{"d_mlp": 1792, "activation": "tanh_gelu", "norm_eps": 1e-06, "rope_base": 60700.0, "attn_scale": 0.125, "init_std_o": 0.00515, "init_std_down": 0.00258, "optimizer": "muon", "beta1": 0.95, "warmup_steps": 200, "schedule": "wsd", "final_lr_fraction": 0.0, "seq_len": 512, "doc_mask": true}
Each number is 128 + 32 x the weight over its row's rms, rounded and kept within 0 to 255. Layers, rows and columns count from 0. Numbers have three digits each. The size before them is the row's rms in percent of the matrix's.

# layer 5 MLP down (transposed), 1792x448, rms 0.0389, rows 1250-1356, columns 128-191
102:105099121115158110119131134094131177177086160063128145097039174176108072179100198158096189150110077140116131131151134109144124098135163148103111172167107137105127105161084112055110142170105122
094:150117104139144139071092168158121119172103132162124153063123138040180126181125110127082176067153143095148175120162122170120132136147125138134097140146143081166115127112127155113120092122099120
118:128126139153129133117119121116135103097141142125086106176092081095130116203155209110131161169108111173094152086075168143167145147116108152101154148191093100148088100140148167178120147098145104
084:106117114158090154122131163155091193101139104077095106052151072131100114123134148098115148133063189160144135120070135132135116129101153107094116148138150119138132129120117156128127075131143152
087:141153085117115190121097112165142102101111091130130076063131131096184121101136152134179125124109130134125118144150149173141163146094185151201091082140097110187145130119062156154126149162045039
079:118175152175115119052136113133077150075132144134161107067184135131144134128166082139092171158134117094122108123151097125144104078134085153112109121111181143183124127173110134159154116160107130
113:148121198173103120130167106130119100112120147096144151124136170194175130127174149126127129186146130129103143093115110162101116148139144158138113146086129129147162084078107108138078122099104143
113:104139090148141090144117150105118136141171183103160109105130116068152102148114099114092124086115113139199125129118115108149106088091126099080147201125182124129141178115111079122114172132113142
107:217146075097098096096083121126132137066071157153127170100106129132108160127069135131176137157107177109063070110116115134144105102147138140161113103092079120140191199166111121076113160152076125
096:088140099223185153153063091108160125101147136141117167141136109130131128148157106115130115125197090130123090146043160084120067134114125167102139098151079119113134145170131103125159141111103117
108:069141117116098125128168141110139112083160142145188150132163130101197129081114081126113080146144117140135110084095106123122128162149196142123084133112137162152105101144155134117114141132105104
102:126106105125113165073149148117081139111157186103154169183155131137111177112088141077132132095140129176098113145121108065103104117117131128166125118130107102157135154151087048117143168117143165
104:114088145138139108179098093149098167143120081164167132093137143061202141150173142163145144080126124181179076096073115096171147120138149107044080179177148126158111151071125106153101133131105165
111:121129086121100095111148119126106060102132107180126119156144125147139222159135176164138209085124162108181170162096113109156142128113152138158130160174126118116103131110140128151110142196187092
087:097065113140102134172161154174073110147156147096139047135110098125157136140098114136142141101172175125165107087143106111109105135155150110163176113105151154147117104134162105116158143155089122
114:139101150133138152087239115121172097119147111098097134134144167090160088105146169137129150097056111169131095164132089120097114092156164128102151090068131092139163109073108120163127153123126146
094:120132134112170136138136077175109178140089117131152117106100085128158116115138053144124140180103127128155100073143156181112053173161183132162013093123110180117143127142186120156115118116187138
121:123185110153091062114087154131133129071130119139164171117101101157133117133102121104174134129118178124093148118182087177102147114176125141099147114156153129094144102113136156124161147115159116
099:165090046136089130153132140101073092182127144069150143125150190106123131161162139135078140162162138127107036144131098100165195123165193138198130076132139150136151087164072228185102116119133122
094:133162093114175154110136142119137115131131104176142057138066105143140127182129155115134134087115090121169155127075130143103171120115134095159181173125176177083148156131126204177172133106124162
102:106100140107111153132109143107118124124138147150147098129105070122141147122125154100116214075148129114147138199127041082071134090190130124116154087091155064197161107128088171148166096153082081
102:111100146136110180079103181124118144132161095194114156144147070069114162146168103108127089154096121078180066177130133092129120104156137168108145146149118096084213072169085139154185154121092056
099:114102105159116112126114129177124127167093189161088145133104149112099069165128095057157090146131095111169102148128151113161149129123192129119170112135094153101164121148098112125132073169153128
113:108175134123095135160165191121099119121124094106081103179161132154133097141102131116129105168064099136131168084104132118139164141169142176112120174194143120129163153102105117105165099152120142
082:157161122096111128087128155108141152122098102169160128096179123154100096165136166091121128157119166123150153176125125135150090161148174144124169140124117132142141166132130108102189136092121132
095:131162110160113093082115132091103138134135151150117128120078123140137151134168156146166167124127154040129103092078115183082146094103146114095144120078153107098119137077117146133174126131059124
100:120149091078111156150180136149121122151106112123116148154134130145103138127161120103109132099122084145162108103118136139106106108177177167175147122178135119095152117116126219142127131124120088
107:081163124120118123182110101154103089138199097124062131114133122074102079049142183156150094113123085109094118115146115080101169151142161108157141106179153120112116137113166125070089127070071107
097:108144084132116175101156122133179178169125123188074108125145167091128104211139083084118108131125158134072076123147140141113078154120154135158116165135124136117091144110099122176086134093196137
101:108157079078084134095112101133136115094104177159092145069052119163141118111145110123061188117117164111100118103176140196149106149145049119095172064171049122135115037139156097117074147111096135
109:082160216135101170109118156101152098026116148106094166070154173093133159130155098122079096134190156083107218116121112131199172151167096121090139120119157160111122127119109173133150108138149134
074:114112145098128151081157133115093134168095125114142130141140112138095134124160091119107107148110148179084117157131124141185102151118112134152123131146149071156055085149184098160158061125151125
092:082105122150112131121124139110213186210156102084120148107095136201123119101148151173196117125109133114155113140085135128153060082157118122067101090077158142127157217154074145092080113133147140
108:101147114119133117153143085137097150115139153175050130142169119208143140130133143127115085113183106197150172180110174171205018129141153156155180128124160143111142128136180185139176118144228071
099:118087123073141124155152088167133162137091168152137118142056147158120110119105141098204100088117141125133132124169098089081105160113106132125132073132128125144161085103136131134142087095147151
118:135070128194105104120145173107091093127196162193111130149188159136071129191107162102151126158134050137080144127133128135116098124102113113148132156099153129084127159095179124095104116081143144
089:112106107128168119114106121098164095175160100122137124064144089155098110136083159133137162127159132146105139129087148134074090140158118144140046132104152101114168168177143053127122162132033135
099:051110163145162097066117224095135127140122108202113131080139136110173095103144082130122141152070115112136127117135100083148161124159080112118175108088111143137133112146108174152144146085122117
114:132131099130100126162061139107169156121111138151153165151137110149135166164126146078146128126123147118158133108127164120089150148096100177186104112147135182103122179168106078170072103165098118
089:191090114149158147153136109125163204073154103175186112104131119122079145153113134126118184177109171147097148112130141151114111172169150136133127102140107132149111125156061086062188145147132155
105:086144149112110087096115119100119135179118112132149160111100141094146144126155166104149134079132155149126179138097134201117100132083155140126134154147158173158069188117161152146149121134067130
088:136166102153089135167145122111125137131085081132159129122129135129135122160201095144114189121106140106144128127138112136115091155106186128110150161228173180125132167165162178134192200144115159
111:078144195153103100097128184127113067148136117121130102143066166129133097128102070116117113122149165147127125132123100151118139137104134021132101134070137153109066109096146159194118190159127057
077:078191108105121170162112168149113143173117104101129178147170140122148110120145130104148094131104116081113101169113092167091170132146110202124130104141069172141133142114185123186147118106176113
103:088075126124171159079109109112125135147149128103128133097137137128114121136148166114094152148100091106194149093152115162055115155146161156169064116112107155168101134128109075105159139055106164
080:120076143083150149118194118096138119103121074210152105140146105109146088155128111114111097085103109129094179130081135154183106167134184137149096132175094069182168122147157149114140187158162128
095:113120082140193137199139126103159166112154145132179125144187095109151109052141139059124127101122127213135107108162174131044088111164129110100132078120050153149123131147146139127157152147113115
100:146064124149103073118123109180123120099145173139146154098162158137133172075167117057155103043143110120142176139131124082103136152103159158116102132176142072127147149153128141162149126128099122
096:116143160095091175150107106109127092139126154206136154093135106079114139153079179132115156095173177107202186135162114152134116192101126088084078101104126081139140152100178121100125141113076124
108:090152122127110068143093147172074158123139170177177158129130117124139107058125103158165152130131099134138206167184144094195129106124099066127142139131151106154149071144176123105111114105132149
084:121040100082152131160093102197156106148132124119138111090117161102124133157176120222163106155131118162082121132124161156088113162100057190179145141093110185121079139138100134168071148088123144
095:126157180147112128108117126120056089071098112159113166129121197104085188110127127152142063108140125088133103130114093141142167102140156192094123086131118166121114133117207166141135107152140081
079:116151110085108205086078169207142091135095155134079126170104063138104098127139119080110131164119183118205128159132148148118123128148079139094082152097125122158077074129140093122132144154120097
080:149115126129152172136126118154095164143098116109130119084109106115150151190126105145193135161144110119051165125103178204094135076051065134134090092167133129172156069138182114145170110179122153
082:125119124120134087175117081083079159085146164150111158062124178122108147109081074171122173126102158156114109090145123136156120136177107118166146141105101122130102140120181133190125150103138124
095:131140158157122123139170148119111095101142061160128184176113157071120107100137175193141101082144110142083110094113141142163105128065163132084084108134143148121135074101135114110129150138132142
114:082136095151148104106128143134113141118110103149086179163096123106114083142083203150141139132141209136148103115078150150112077107139147075183102164065097154179119136114100109118150131084154110
079:140180137199139138161188133139175147107089109128103147137143189103108159120121134070131090119123087117078141154124166071135150199110121116170131077124149144204073094171077068166127124089140142
112:170098134121131161148105187126115102152119150093104140152162187136099077076117185111177087173126137118101090133109161106160119150139168110161164211144110106107105099100161093095119170130121111
102:131190162105092121150127163136131077107097149196089175132128122099133215145165152155085132144079062146153095086114089082100178126148122143133132078148107116108141083104104151166122129132104099
110:142164152109074085165138119136091079096149142155144131161094208095054122139147140124120134068161127219161144183155126189170121139097136142101104132128106119140179118153117164117169172114118117
084:158169135108130173122099116192029066117128126179128120086182174139095139180178126128140152149132134154136131110155097169150154178087113143108121152100127107112088097107155135140078067162127137
068:082141175115094100106148114131034143111158127137118124080124123096176209121133118110123123142149138118119121179156094133117127061120122181140179092120093108155054138157179125117131145158134137
109:095109097155089067133133148136167150159096100063137161080177129108109088069104145127123111119173156097093094145149110146134036102158085118167165110150136121134104115114045143111076153179112157
110:177117165112109061110120125199081131218136062108099116130169134123144106192188089155141101100107148044148127124111171106096170122151115144129170111126117120158204153157104135140148093171122063
099:152084057169141179143129110138114140115126155177126107142107138125177088089107081136109160174161189148139107093154109162129136165188102123171182178126138086145209137144137116120129144091121120
089:091130153117148101149135132140128113146113146114192101088108147173120152110099101158142171129098118075118115180156133139159135126148177077176114144108092119091099123128080139124110130063152126
106:114074147130105125115110160147113157089217063157124158128127095152175126185099127089145139176108075060179084074120096164162111101102145157174102126138095130167175132104154122114176220151127067
101:110052134105140127103108148129110123103149143134183123133181102119142159156154101149098084125077114094094158111105082159133137105099124102136148096119080195144153119156163139066107210085131085
100:138102134078052118118092122132154176159132212144123114141093036109158118143136171119150168118157116118188094090123094121141097107148095077111149016112145111142142179116141146095103158147070154
097:091139101093121127180088137090108111159130163160142107155143060114192160156094165065123153164160117116158131098077167047132137084144152134121138153119139144152150129082130076146120165112099117
089:101157145156119156097158140155143151129104087074134155156120105101144125108150154060136208065143145136096147082152158122140161135126191117120115154097112232164108099094169128145194081100113178
108:151172127144100151174097132069064092126106159152104147100133117144111162087182150079168125115147218153157111180149147161168157106084113133123052163156149107133150148162113154116136119141130150
103:209110167145123091116143127149132095154170188077135090122130110159181115139070113122104045149163072120146059172128146137155099111208132189133128142118182118094181105114114118129195071077089079
096:141167149158124083119135122193130118102165133129158124128175118162106087138094109109101092137089139097091168168162135179116140126062108131159110174105137146132152130099110090169100165093143179
125:105171119132193111135130115064128163125103127140194164088131141110100067108204142128105170174095099123070118117156174098098117045121115117116100113113148146145159169139195116107069120095148110
097:139111150176148142079152125129152135180144187151164121138180109101175130147120173120118090120136154177156120128135065115127106087143177094090195088099116097077095097104123108147137177164128074
115:097104119157120100115113158143143117132179137164102162143210105135132128141178161103100098121082080085117142137093118157177152119096070103126139126113167111125164108182122137122130172158095109
096:144115083117136122158138050190150134155174140158131088124074105161123121143110113180175119155124123141112169128112152136102110163168088108100052097162184134142183186105111202154129186078118118
105:156199146096067143149165185127148176112116122166086136105148134127156113157140185154146101078121116133176107176065103115111101171085110164148147115113077134161149169148096155071121159181156149
088:169128126138151133078052064123175141137134101085084097166082050077098131100171135130109081085137118164082141200162158054122135100123147132149117078131118097219115111124168144125153101107133112
107:075084165149174069117111115139168108114122151083124096137125113100091129144104120125076156168142160144168164163160170096099161093109138127119118123095148108103119066105147146162144098156117154
086:130111105125093119148165104069189105104142131122075127127152153125066184107121164166176162129089105112138177152126111210078166126147126117202162152128124138152146041141150129138119178121170081
089:133137136047125049182074101097161098123139128193123187123063113095101160181130122075100123109176145094119105168115152104099147123142155163124134160154104092121110088115106160174145145111138143
100:087105115093090148076133177134117152104089119109086136109083183128178092118177125112091152116137188167175098104203165115099140122218140129079116127075168071129177127100173145146108112165157183
105:145175100172131132097071106091145050144134067132039132161147132146089125154119131176144150119129151108160129094149080129117188126151062152062120151080097170181145161131153160151151186098070079
103:104162107198085101152152191121165087112112110114160100136116185149118092117119104076087152145146158117145109169083124127150119098127155132132156122169167177127089128143135162119166175182102166
103:096117147114091091111102158134134130132120169163143088129169128159074109136090116124130062148160118125104227141140124087139101096188161143156128124105107104109112075167127154132149170171174144
117:124110070109101120119129138114109186105070120132149170107124149167121152206094117127142135110120185065111188097135148158130088137175155152089144100192104130093150139104148147105152116144152088
107:168136132157114182101163176139120179077104088121148123137138142206106119103111175121091123136138156122092166147090144078142165196172117083160125119109142099145130127114148149144142098141112100
083:110156181085148162126087096153137126092145138197107148113119182066155084151156133106097098136149115106121191135144123129053195129136063176163134142113071128213148121107102052036116118139121133
091:114088193082184187162164126121148141123106110096100119098104155160135125119140178076146115140114120084172158128143177125095100137060142140082130093119150094125153156097139110157105137046154130
104:163136138112134148092114112094161125150072138126167164063139137131144154186107131109123107106111113142164133091136192093085179130123108118083220177155116179175141152090092087098098169111143158
100:135147141154145104106216124140172156088156113147124184098122162099119095164174176085151134169073136113131135099140090156130114119099134207141142097120177128107153070144130100132071109135188100
088:101139130067140252103059081073130072122047098123132092117131141112136112119118107145192157122139147164134151132075121127157164162157135111110137150095124118137106161142161116137163171128085124
105:062151030137161135132144107212125157110145108087182198131116157082110149108120142163083136147045063120165126128143083176125134115096142152156101137133105079129135105111083138125145208146093117
105:130172170157098203096137156164082152124130067169074090113185095143130154092118122116125078125167174096154124152185167119192105065116150136136174160131175131150109096088094157114152113123145151
098:119158136101199177125092126112080144149161116124149110074151166071112148100097144162070094167182111165125155129142121117147086123076085139093124113118128140129095084123133084132142121104082153
108:117146147122114141137144096137116164159108142175205120127124126133100165117139146119101146095185128129171158194108209150113069133112081122091136110134083135090138155107142165136131154157192120
102:061173092187198116121128099111154171186139096125187106120131154159206137146105146145158122129116077067093172093158060136148128095174162131124201098110126110135132111090158106140159155109109051
111:154148117109090120170067117110153125103124116137156135141132140170118123136144149056130103150142166121178114151190160099121114110124133118147104141146115071171108165164163086063139107168135137
088:145122114095037095121171114114097107064100124100122147141095159112134136101097137110110181131191182153158060091119093153126134142131149089083163150152188133123160059100155161098158139139104146
118:144105149178171206094137129076175148136096124196130138176086086103101072124104113090129057156159093105084118150208127143133185119056177113148129178136132147153077172135132118174095121123108074
121:139119100157030118179165123083120141126108102160171111100096087099122135153096125109112149048123100068123169117129173087039149129086170094118155122080110159159102160142142064129117135157113121
095:121167131112157106125113140195121063126090110140139200105105117123130166145101114108119127119084111152175124136139054081130132148141127145147139122124142178102167118157142182151118122158187140
115:082105156185143159117117118142119121118126149117135104136151115117143175115102127158141071128129144137150200174124108132163122141124129204120113087072099114146111105085081134095221099112191106
084:071154102142095182113127083039135161097135100146141059121109162095112066115172152075131121065155148114140115161128129184128089160149093062114135118155117128092165100117112117089135172100094117
# layer 5 MLP up, 1792x448, rms 0.0754, rows 1251-1357, columns 128-191
094:147133137125142105137156099146169142076116171138137175107129147224080113154118131136110136167067156176130176157066129050122107127147130085140170115177142113178087149127129053149093171075128074
119:135127155134176191133138152122126154074092203132156154165138109127154100106106039104124082145121147150154103161160116085094137085146138137083146147115150139139137177157161112074130048090172177
084:166098182130173170126123107105148057156084170122133133158128083167159136159116142172110104069138083151101097111167106114124129107133152153116166061053080125125176132092089131129100159073061098
089:182101165128106122112137088124153104129133058158119094111120120159107116098155119136211084086146127128117117118098172152106187119179088114116119118140065085121178090127109112182107124080123193
078:179067165079135056133130138086160128084137130127117155133129130237116057158061158165105159135129128124148082118069120099118091156119143135083109087155097134073176097118191173118131187084172113
114:131106148147149086113114143125099075136114121122129109178110117121152162123173116090138080164090129145199115150124109122133142133133086126144145144131172162111007142148125117143184102137168136
111:167104128126156159144137096125100114099153119149116074117119113147098125089145121094107127122137087078066144101096116105146111161224124093105145102140171213153142109190160153134152127150146113
109:199162101144116151076100089096113114099149108116110107115161143141097119155130116098148095133153170123163085090129197094108108128161136131121118100139142118097104127135099091133100167164154119
097:124149123113135059126155186137152048109153153131079115130142184129083108139123165173140135117119125134163113171115106126213178184135100065168116080133088085166136174089140141114056125140168140
110:164125100149103140107150132054094139136116151120113150141188100141114142084083092080083139120111156150073107131147152094164088182148154142157122177102119098125140126080140133141062140055108130
099:129145063191220129169111147134151112120123107123106062125096127144112150134119107123087135125105127145134206143101120157142148186094136110141112144068124165092098141199160163109123099103089114
101:059083128137161192113145134104175127042134143127159119137160112180184072101144184143167070122146119106126075189141169163126093140114108176152073142122115111139155119146059107114070117142166125
109:072129101148111108152129137131118137115080143072170222102134157181107095133135101133115131132178115165126115125194119099073188148150155082093097106099153130119152121068161111131114076113091179
089:181136180133144163137159123132162138128144121141135196102133147161073116147162118210190080143120157142108129100178167145126192173147100105121129100146091106115132125093110154172136089105104215
112:195118150089166107125099138087098090076142132134141113129178166125167130137160150091119117101085112056169108090118185135155133147104103108111122098062189139117142122119096087085122118095073098
095:179103180141105135080140128116091048116125130110104172131141110108047131124117123086110145096097086196136143182166099135145155205111113170084127122107144179151108135101117159162142127109136117
119:112096137140103116102099153127085143138143144127057145149162127113083156077155139087086167187078146122142116105101171086183123113148174083113125135133090099115093148116156150118183140111133116
095:159125136157087150106175138117117067085151094174172164105179086125131105129140072133112072147079166144143104088148096128084075147163053112126113117044106127067125131125117137128188123141120164
095:175135134175147087143079150093153127118119150116124108108115034114145151135130178153059114109126163182121153122137174152128109131092187107080152106179160144183149136084121109141151115133074152
096:089099174121100113114081144160108182079067147146090143132133129132112161103135149105155169120138146183137047140123095101139131167143077084129138094075161117172133143136123153184117129131125139
105:167119144147139118169134143132134145126062156092091107118201161149162075161136094115106097123157166123137185118118129099098179141098130139199145155137096219196110119138112093096141138128124154
101:209130200100156129125152079127103076124181095115170125111083091136116116115158145130111133135181116152070130181071064057084150130135110094132064184099159096078140115151178097136161134129131186
114:126111099141130139121129138165069120107169048158097163168137159091069099144148113144131074144156157112148155135158121108057166087131110136095129086133156131125119078133153080133092062127077110
081:102099119138188093121166162116123117118135134123102072102091120095132158093129109091165110181076101089156048110117155128111153116169042102145062122115187177140077132103131123163126132180127104
100:084098132081138106166142118154173095127147166141157155153156160058114101210154155016148106156121148120138170104194140124174150122140106182053127137199230113176169162109104179121077168137125142
101:138095160098124149130095245163115132131171124103173125117082101139115109089075127104173172169065126117170090111138173159134121076159122104135104093023143153186109187098223080164096095116094144
104:082097119101073127186064124130097098105136086136118100184085164139116158121078132133118110168115116137128124115126106178120086149173087148179154113144117126079147122100136072166094146127125109
096:085152150130169143209096131139143131121074138120107149137124095100108095099109083157144136176111132076099143095140148089161118100113148134138129097109067140064131154106143147093124093099142120
099:123121155147122161162125126114125164177145084150177123185076121139118032156137080122165122162097093190221164116165158096084142134152123139130104188064187168120117184160122161146146159138129167
110:124117163063139112089133137168138132093154146096133122160131155127121130114127104116126107169127150148138042059198115033164153130131091139107145138170127090175181125098112166044161209165185164
073:120105176106108152117075165080105126129165080090187085116107126118097136141131145096067185098124145159131118205130120155082143129099149159121083157112145154125152135120100122129088177181124171
088:134106114070155100123108139159152138119203176121048183136099107110119170152157155119163120111166107104153144161087143102144085174099194103147152122118107140164136078076136096109123133088164128
103:149115194126112119123099123096175133090152140072131126149074114173129129140118156154163103142207098084170115129103127115099112108150133106105191191172127211112145178137139122176137156112067114
095:122084088132114155155144108096043102074182113101153203122140154071104066148162118101094130099130178124126106082109150136154118086091115211120157162136098144115118195081141181161147132155088138
118:092142118175123107156123110124094087096168144146156112117085242140164131138166139165154122125084133085118143121138087166132151167109128114149088085097094094083160171084136103133103041132120112
089:167159118111141146156056129097143135112146072104099085119139136146106122130209060150122144139091083139141141137153091191125057165128082121094136158070156107163097143132109112137155174125191165
103:134191137069138128155127119167181124160126138061138151117109144090165148145148129100119146115178153177092155089080185145100114145122157149185118156163146121185140067136144107097103091178149069
116:110142114182106122063150139104119097145121159079076176130110180127107115121103111114089128190111137086096132099099133147147125109129118093077116135137204136176120108074121131113125102120127129
095:130166179143108107157142159099077137120136134126085109147128074173069116058132117095151150148115081157154143115052155147179154087180169146126080120109103132125091115117095118154177132064097100
105:152092139136108124123102099153106141093126091137152133094085118111102111090117071123117094132133139115131177149148153082139156128131150143140118080091100127109152126159133143145107074162169183
082:106108118086155077121124155092156144090080157152065142147214067070166084073124123151114071100138159152101162175126108064102216203199150159070108076138163174121156151081120088130120135122185132
114:070128137109191179142095059188168131098122123139112103130110086140164106144152190152135204136171119205109155053138130092153095120072095116109116095174147141106074048149150113110171063152067174
078:084136155127126158129115214122094124139128146076063123124105157146076154106165086123114122110181164167156140137065168122137136155101024150095076067156165155111074124122138113084075157113057101
097:144059089121137109156191124097153145185115141157098138123140103145144129146123085133123095118095116135127142091177114118110106129132113105125131093091126071135142107091186135093142121150122133
084:188174193179161098073062164123141119199104106106098147161129112171084133072100130148152140147122163135123108124114075084094160099162095075105117086107086187134113196114118126134097184100136187
100:119082126106108099080091118077103135087122174118102130123108076107143109132166063086107113131129142046121172109075107137157118151155122140117073138135125113119060090115112069120123093136124160
101:088096123140143108198084060099136147149157191122112130149203091184130149099117183154141156133136154116120179116137133089072143073094125078135112127124129121169129122122194130134138128148115128
094:124124136132145112195107130136156074151115050070098094124129140113164116120158137146146120078143147137075102147145140106144122126140122120115117102136137169122060154140079099191116102078128186
103:139066150079090163114115177138042069149179172107086085049148091133165125128136127130056118191134118132126087115136051136159087142152149119124096192109128178083096177115149139096105152102147133
091:193148153202092070172151099086111201125145130106118164078084105081145105130124080108170129140113146166234081104142184142142146083189140114075106079137067086139109157109121103093131094182113143
095:130123139151130166142096061093129135172129150114108150173060114055095068161093102074134176117113178134087078127139131126094089156125117093100163136064136198087163132131143099102132081148132134
080:089151111093123109106147106133158144176133089122108138134141174111113138101098095141116064137085117125093150091148133136076162152063184182113159196143165161142162126176113143089103110112119102
081:133161044096152164113127151130155108135153209182124144170185123112078158164102131100110126158135107093136156191161104130138150162108132133193100176095155130076128111066100149148125093118171086
087:119129075133100123111129171074158121083114171167143169183189172145192110136106093129172113070144117163145069115151112100160102131133070194084128067153116125159118122085160168077166066095169109
096:119091175157106135093080149138095104160104115170136110152109149111120155182112096154106149087204187156125167143117154132144152127146160107067155155200133129139110086142095159120143116105122146
113:160133149092150044105078139081131052083131092057233120101114124117143111163134084158080081128111090150119119106154094088093191166176075105142148116149157165075169161125145149148123115150113159
081:085142149105117188103133174117111091115076139187162114119139081185146145224138123084128103147148171140151094145122070162102116147066136065152159076122105162179100119123112068038179128134121096
113:155165070140104066119143125089144160129143173110141124140172060161151113116109074084117186146109142168092176112090097149154142163098153138160090080118152188173129113124129133119149084116217172
103:112080113115206138107148087115116072158086179102180092181139145147124141138145135073142112168157119101125119148084159149122138147116089083127090136146129103178121174139112108161151118116154059
109:126083138175170120068153065157109137129159104173133130145154124185154162176074143130096113136119124084115125112099106074135113108128157162119148125131118087154105118139177108150120124168146151
084:164144078136076119100113159131148181115146116136134161099092100049085061136143130152163113073092150095138101145143147097131096150113140144172152085152137154100200137088138189145066136092168076
072:138110120146127139156165190101136140193122098109152157186138107146153140137127156118181132137153126179109136082107127090199076151140172106144073163093152138099078142089110111112138105119135153
112:171096139170082160157146061080086122131153166157114131188090104124168110134156138106112115157150165148192166177046126120073207116126097153090101105046166150105138171171093191094163093139130102
116:164099096140126101169091090109146095101078137138113127151100124061098174086101158140133062101108159126115140102141098151086116107149122154170056153101156175133114121095153201179139109128144140
100:139048125093144076108041128088151151147069143098169097122149122144099116068106117105108151097117092125142127093113177082130133153168168111088099081160130103124119171139096139096126099116203150
095:135159114140143158090115135101111138115132099177135148170117119112138112134123076104053062160120151163104175148131138114167107161090107150143122050126134150165140114117153134140107118130063146
101:133106118067181138164102169118140116102092100145150121173130078137162140138125151127094102182165165147120104148078126114172086126141162145115095180088130146107159124158112129154103072123156137
097:149159128174123131180105108104121058187101129165172130141131127133148146132147115074150108075072144150168127084171143072140109143117175117084128142109169112111109147126119084130156073173122130
107:115152152130163108201116176153106132167185081169178152140077148066180104106072169037095101133116157175119095116125132100115145182147116117117090193144136127171128132141135141162124136074140146
101:143101141121081136093130136130141126104120118109192111106162175155137075080166066181112137151098138135158126087101129154087234170112169190107155099101157180134131137144104135089148108097096123
088:120164103129183125117095132124094116199160118120148154112156120073069158125130171168151132162106130137150163127134178097138094099121087092134095139167129151188164089152168169242126103094130083
105:084140174156119072121065165157168138082147069120194120211139085128126123133149086085124141127148105051116111118103089144124111196120164091159153122123138102123129083086169114111129124086158123
101:172148120195135126148130159140148127109106106141097154139147156097058106109177158112123094138085144098046192049102122145091146115124172069175128083124174114129078135154097123125128144174159145
097:139094067074108137096108105127099190140131131112147136174123119118188152068125122152141144135095137186166094100136149060127163084130133075136123114133157126139113120100150171109116163114128198
112:112080132139093123184135107171132106070115110153035097142136127071130156127107096170141100084142187132169176166091074167134170157134171055116137174143138133124117108091088149174150121132130157
091:165119108106186120168129170054115142162090148148104148061110089104142141127140085153147130122074092124080112154136176106117129159179141076187105132151108153105076176191129095060135131124168123
114:118109120183131091115140095077118182133105149131084189144153145129161092083105195155164117117089138140143176146087148134133074239112113073143133125184123145130085164114104112090139126146103082
098:097096143121091124171053148158169138149120120166061114060175085139159089130103131107106082101079108125166104112149137076157135162077103150131128146159171119133142111119082072064122194113137118
102:159135123137153085119085129047099146121146184144159091181128087116115130141125123160184097079154171070078173121145106173137125180144099114117146151140144161163142113142152132168169105131145070
089:150142174091154136166094132131099121125165130086154072171109180141138112082161113128123125120118167102130131117121100135127098162152122125199109129114087151129126098153090143133175149088101160
102:134135151177121083148087148168076137158132143178119163142139119194166167093135157109137134144140162107115120131099191161069138160186147139117102160147150118107170125130106115083173158094172133
088:144152190105094150125095128109101150113141155118142139174109168163140111118080113125162080100143150147182161146133143108122079089123115098118133138173135125049114154099152134184109046167112112
090:081098142113137132137126140149121167163094109101164113142200050155187167151103116108135074158148158136147101088097123183099154083088154107117111086138170097148110094124122090113138118117103153
103:156072146175119111146103120091165091138144091113134125195114106127104103239148166117111156080091102086092102147152150090128158130053115159156170147135132139168150110143068140083148133127168102
107:046181134080154152175154106152156121162127100162162096092073141089167136101137126108110105142177113121130083176138147180086062126074093147130146092089092142092163093161097158103136118131113211
110:130162084067128111123117114087089112168115168119154113175181153087076150115124199080115089133108141132139149130140097139068118129137107127129132117093143101093159108163160116106104089096120112
101:135120138126129098145142123231154093120153113183109151213164167115117119167122134151115133146149120179085144133147118155175102163120113103120164110142123132120154105113100070120111142070146141
112:149142068172173065114113093118143138087167099136129077129146121139184074140141147128137168097107121101148128137139114106166111174098132168125140145081117092114088115116113120090111110122119136
101:199133094099114158134086106107145095132083127103061077193108118072137114059123130180163128151163174168134132101080162156097111152127143143133134154165152179141133162121157063132082120116083140
084:121102172168105164124139177180133103069135130105126126146100191117086123083130175157141114193118048170139078123157183095148176120120155134086093123118101189151150077139153170136168101151176116
087:102157144108131154141105154133119138140167080088187146150087151134171104130147098164114103094153147112094160137130137129159127053176105126086086153142160215153159104083178114078165128114165106
107:097144118173105134145144129174153167154114124173109115144147122129125147122148121083155115126102153132124207143090135157143041124142140157159096148159111118102103088140160199107179141136090129
104:081100117098147087136064128118108071150111119109113093139149122169120172151099077103105152141173089158186163117150170079062109154144192127107162164152156114171182142070074110127123108152127122
088:171131138160167153127152129109105140153143166094090166148136115119116143069163197112132212117134119142063107067125136156118115121182122133097076090125142103096083133102129155154109131112186076
106:138123216116114092122087174049168122068125143139165149128142105141117103132100104139137125116134162146055126119144192129135056107138208091048156120072102130119144093103175110134102044099142107
104:122085113104186143245100082133124118112166158122206147076118124120135090136139114191134118111133139160077143153038085144079181169171160079103192147111100158143078156112161135154059125127105059
099:134142139095153140101078094220149150138086149134135159124161110105153139159069148117069118128163171133159102070140144110127144125135114154110165062156174136100157126104118172150107088144122170
107:140085161069169137143137128161107093144162157169121093103158106148145091158082141139105138164153137120137109147105104108146150086159143125170164148125119097172148090177149176118111137134094117
102:167116242128146097103095144134133155162115054157130184151116136122088169132158069110115170138135124096175155164153102073153095119119176139142137116098129158110162152121110084110149111100102108
115:163131087064169160099119107152140113090114144103127112118081070097122098174160114197099124092165182150125116156108133136144110187127129129158148139104106125062167120108157106202132134106086078
089:209164168118099175131098135119145156167148111111112094149116110145121127089125168129114165127122133170112165130123127142147100189149129120137139118107136093169111141140096158065124132120099142
112:153111115041098160133084108144088160142167106107082114131090124186156155113092136088091154177118085075166176123142168154149120125113133137117125098092146140102181109122121082112167103126095142
111:167122138132113145151077145138113112088136148128149100149117095097179128097164078088126141143166141123149127120109065161149067152146176162212119139105089129131129133121142140105148103113123108
099:115191165145146127128100126143163168091114151087116045151206120124141104156157181045146048108113183162142108126198115144136166134160110134137150110134092081088146156163135101091164137159120126
114:075090166144211157162143114098125117168169070130128127144115118125114104058140091096125082125126155131117130087094158106107156102099071111112156161123135135143171110117143128155165118133157192
084:146144081180146116126119163125112140069146097083195082137164140091154070082103112125143162112133141103097172128105187162139127145122156164105113115056124102142132169142198049141165109138098128
087:122111174130162134077095197125123115143177198100129131144096117177144204111113131123096135152139091083069064120055131115135105102139117086121161182154150134162111094176179168114081082120111202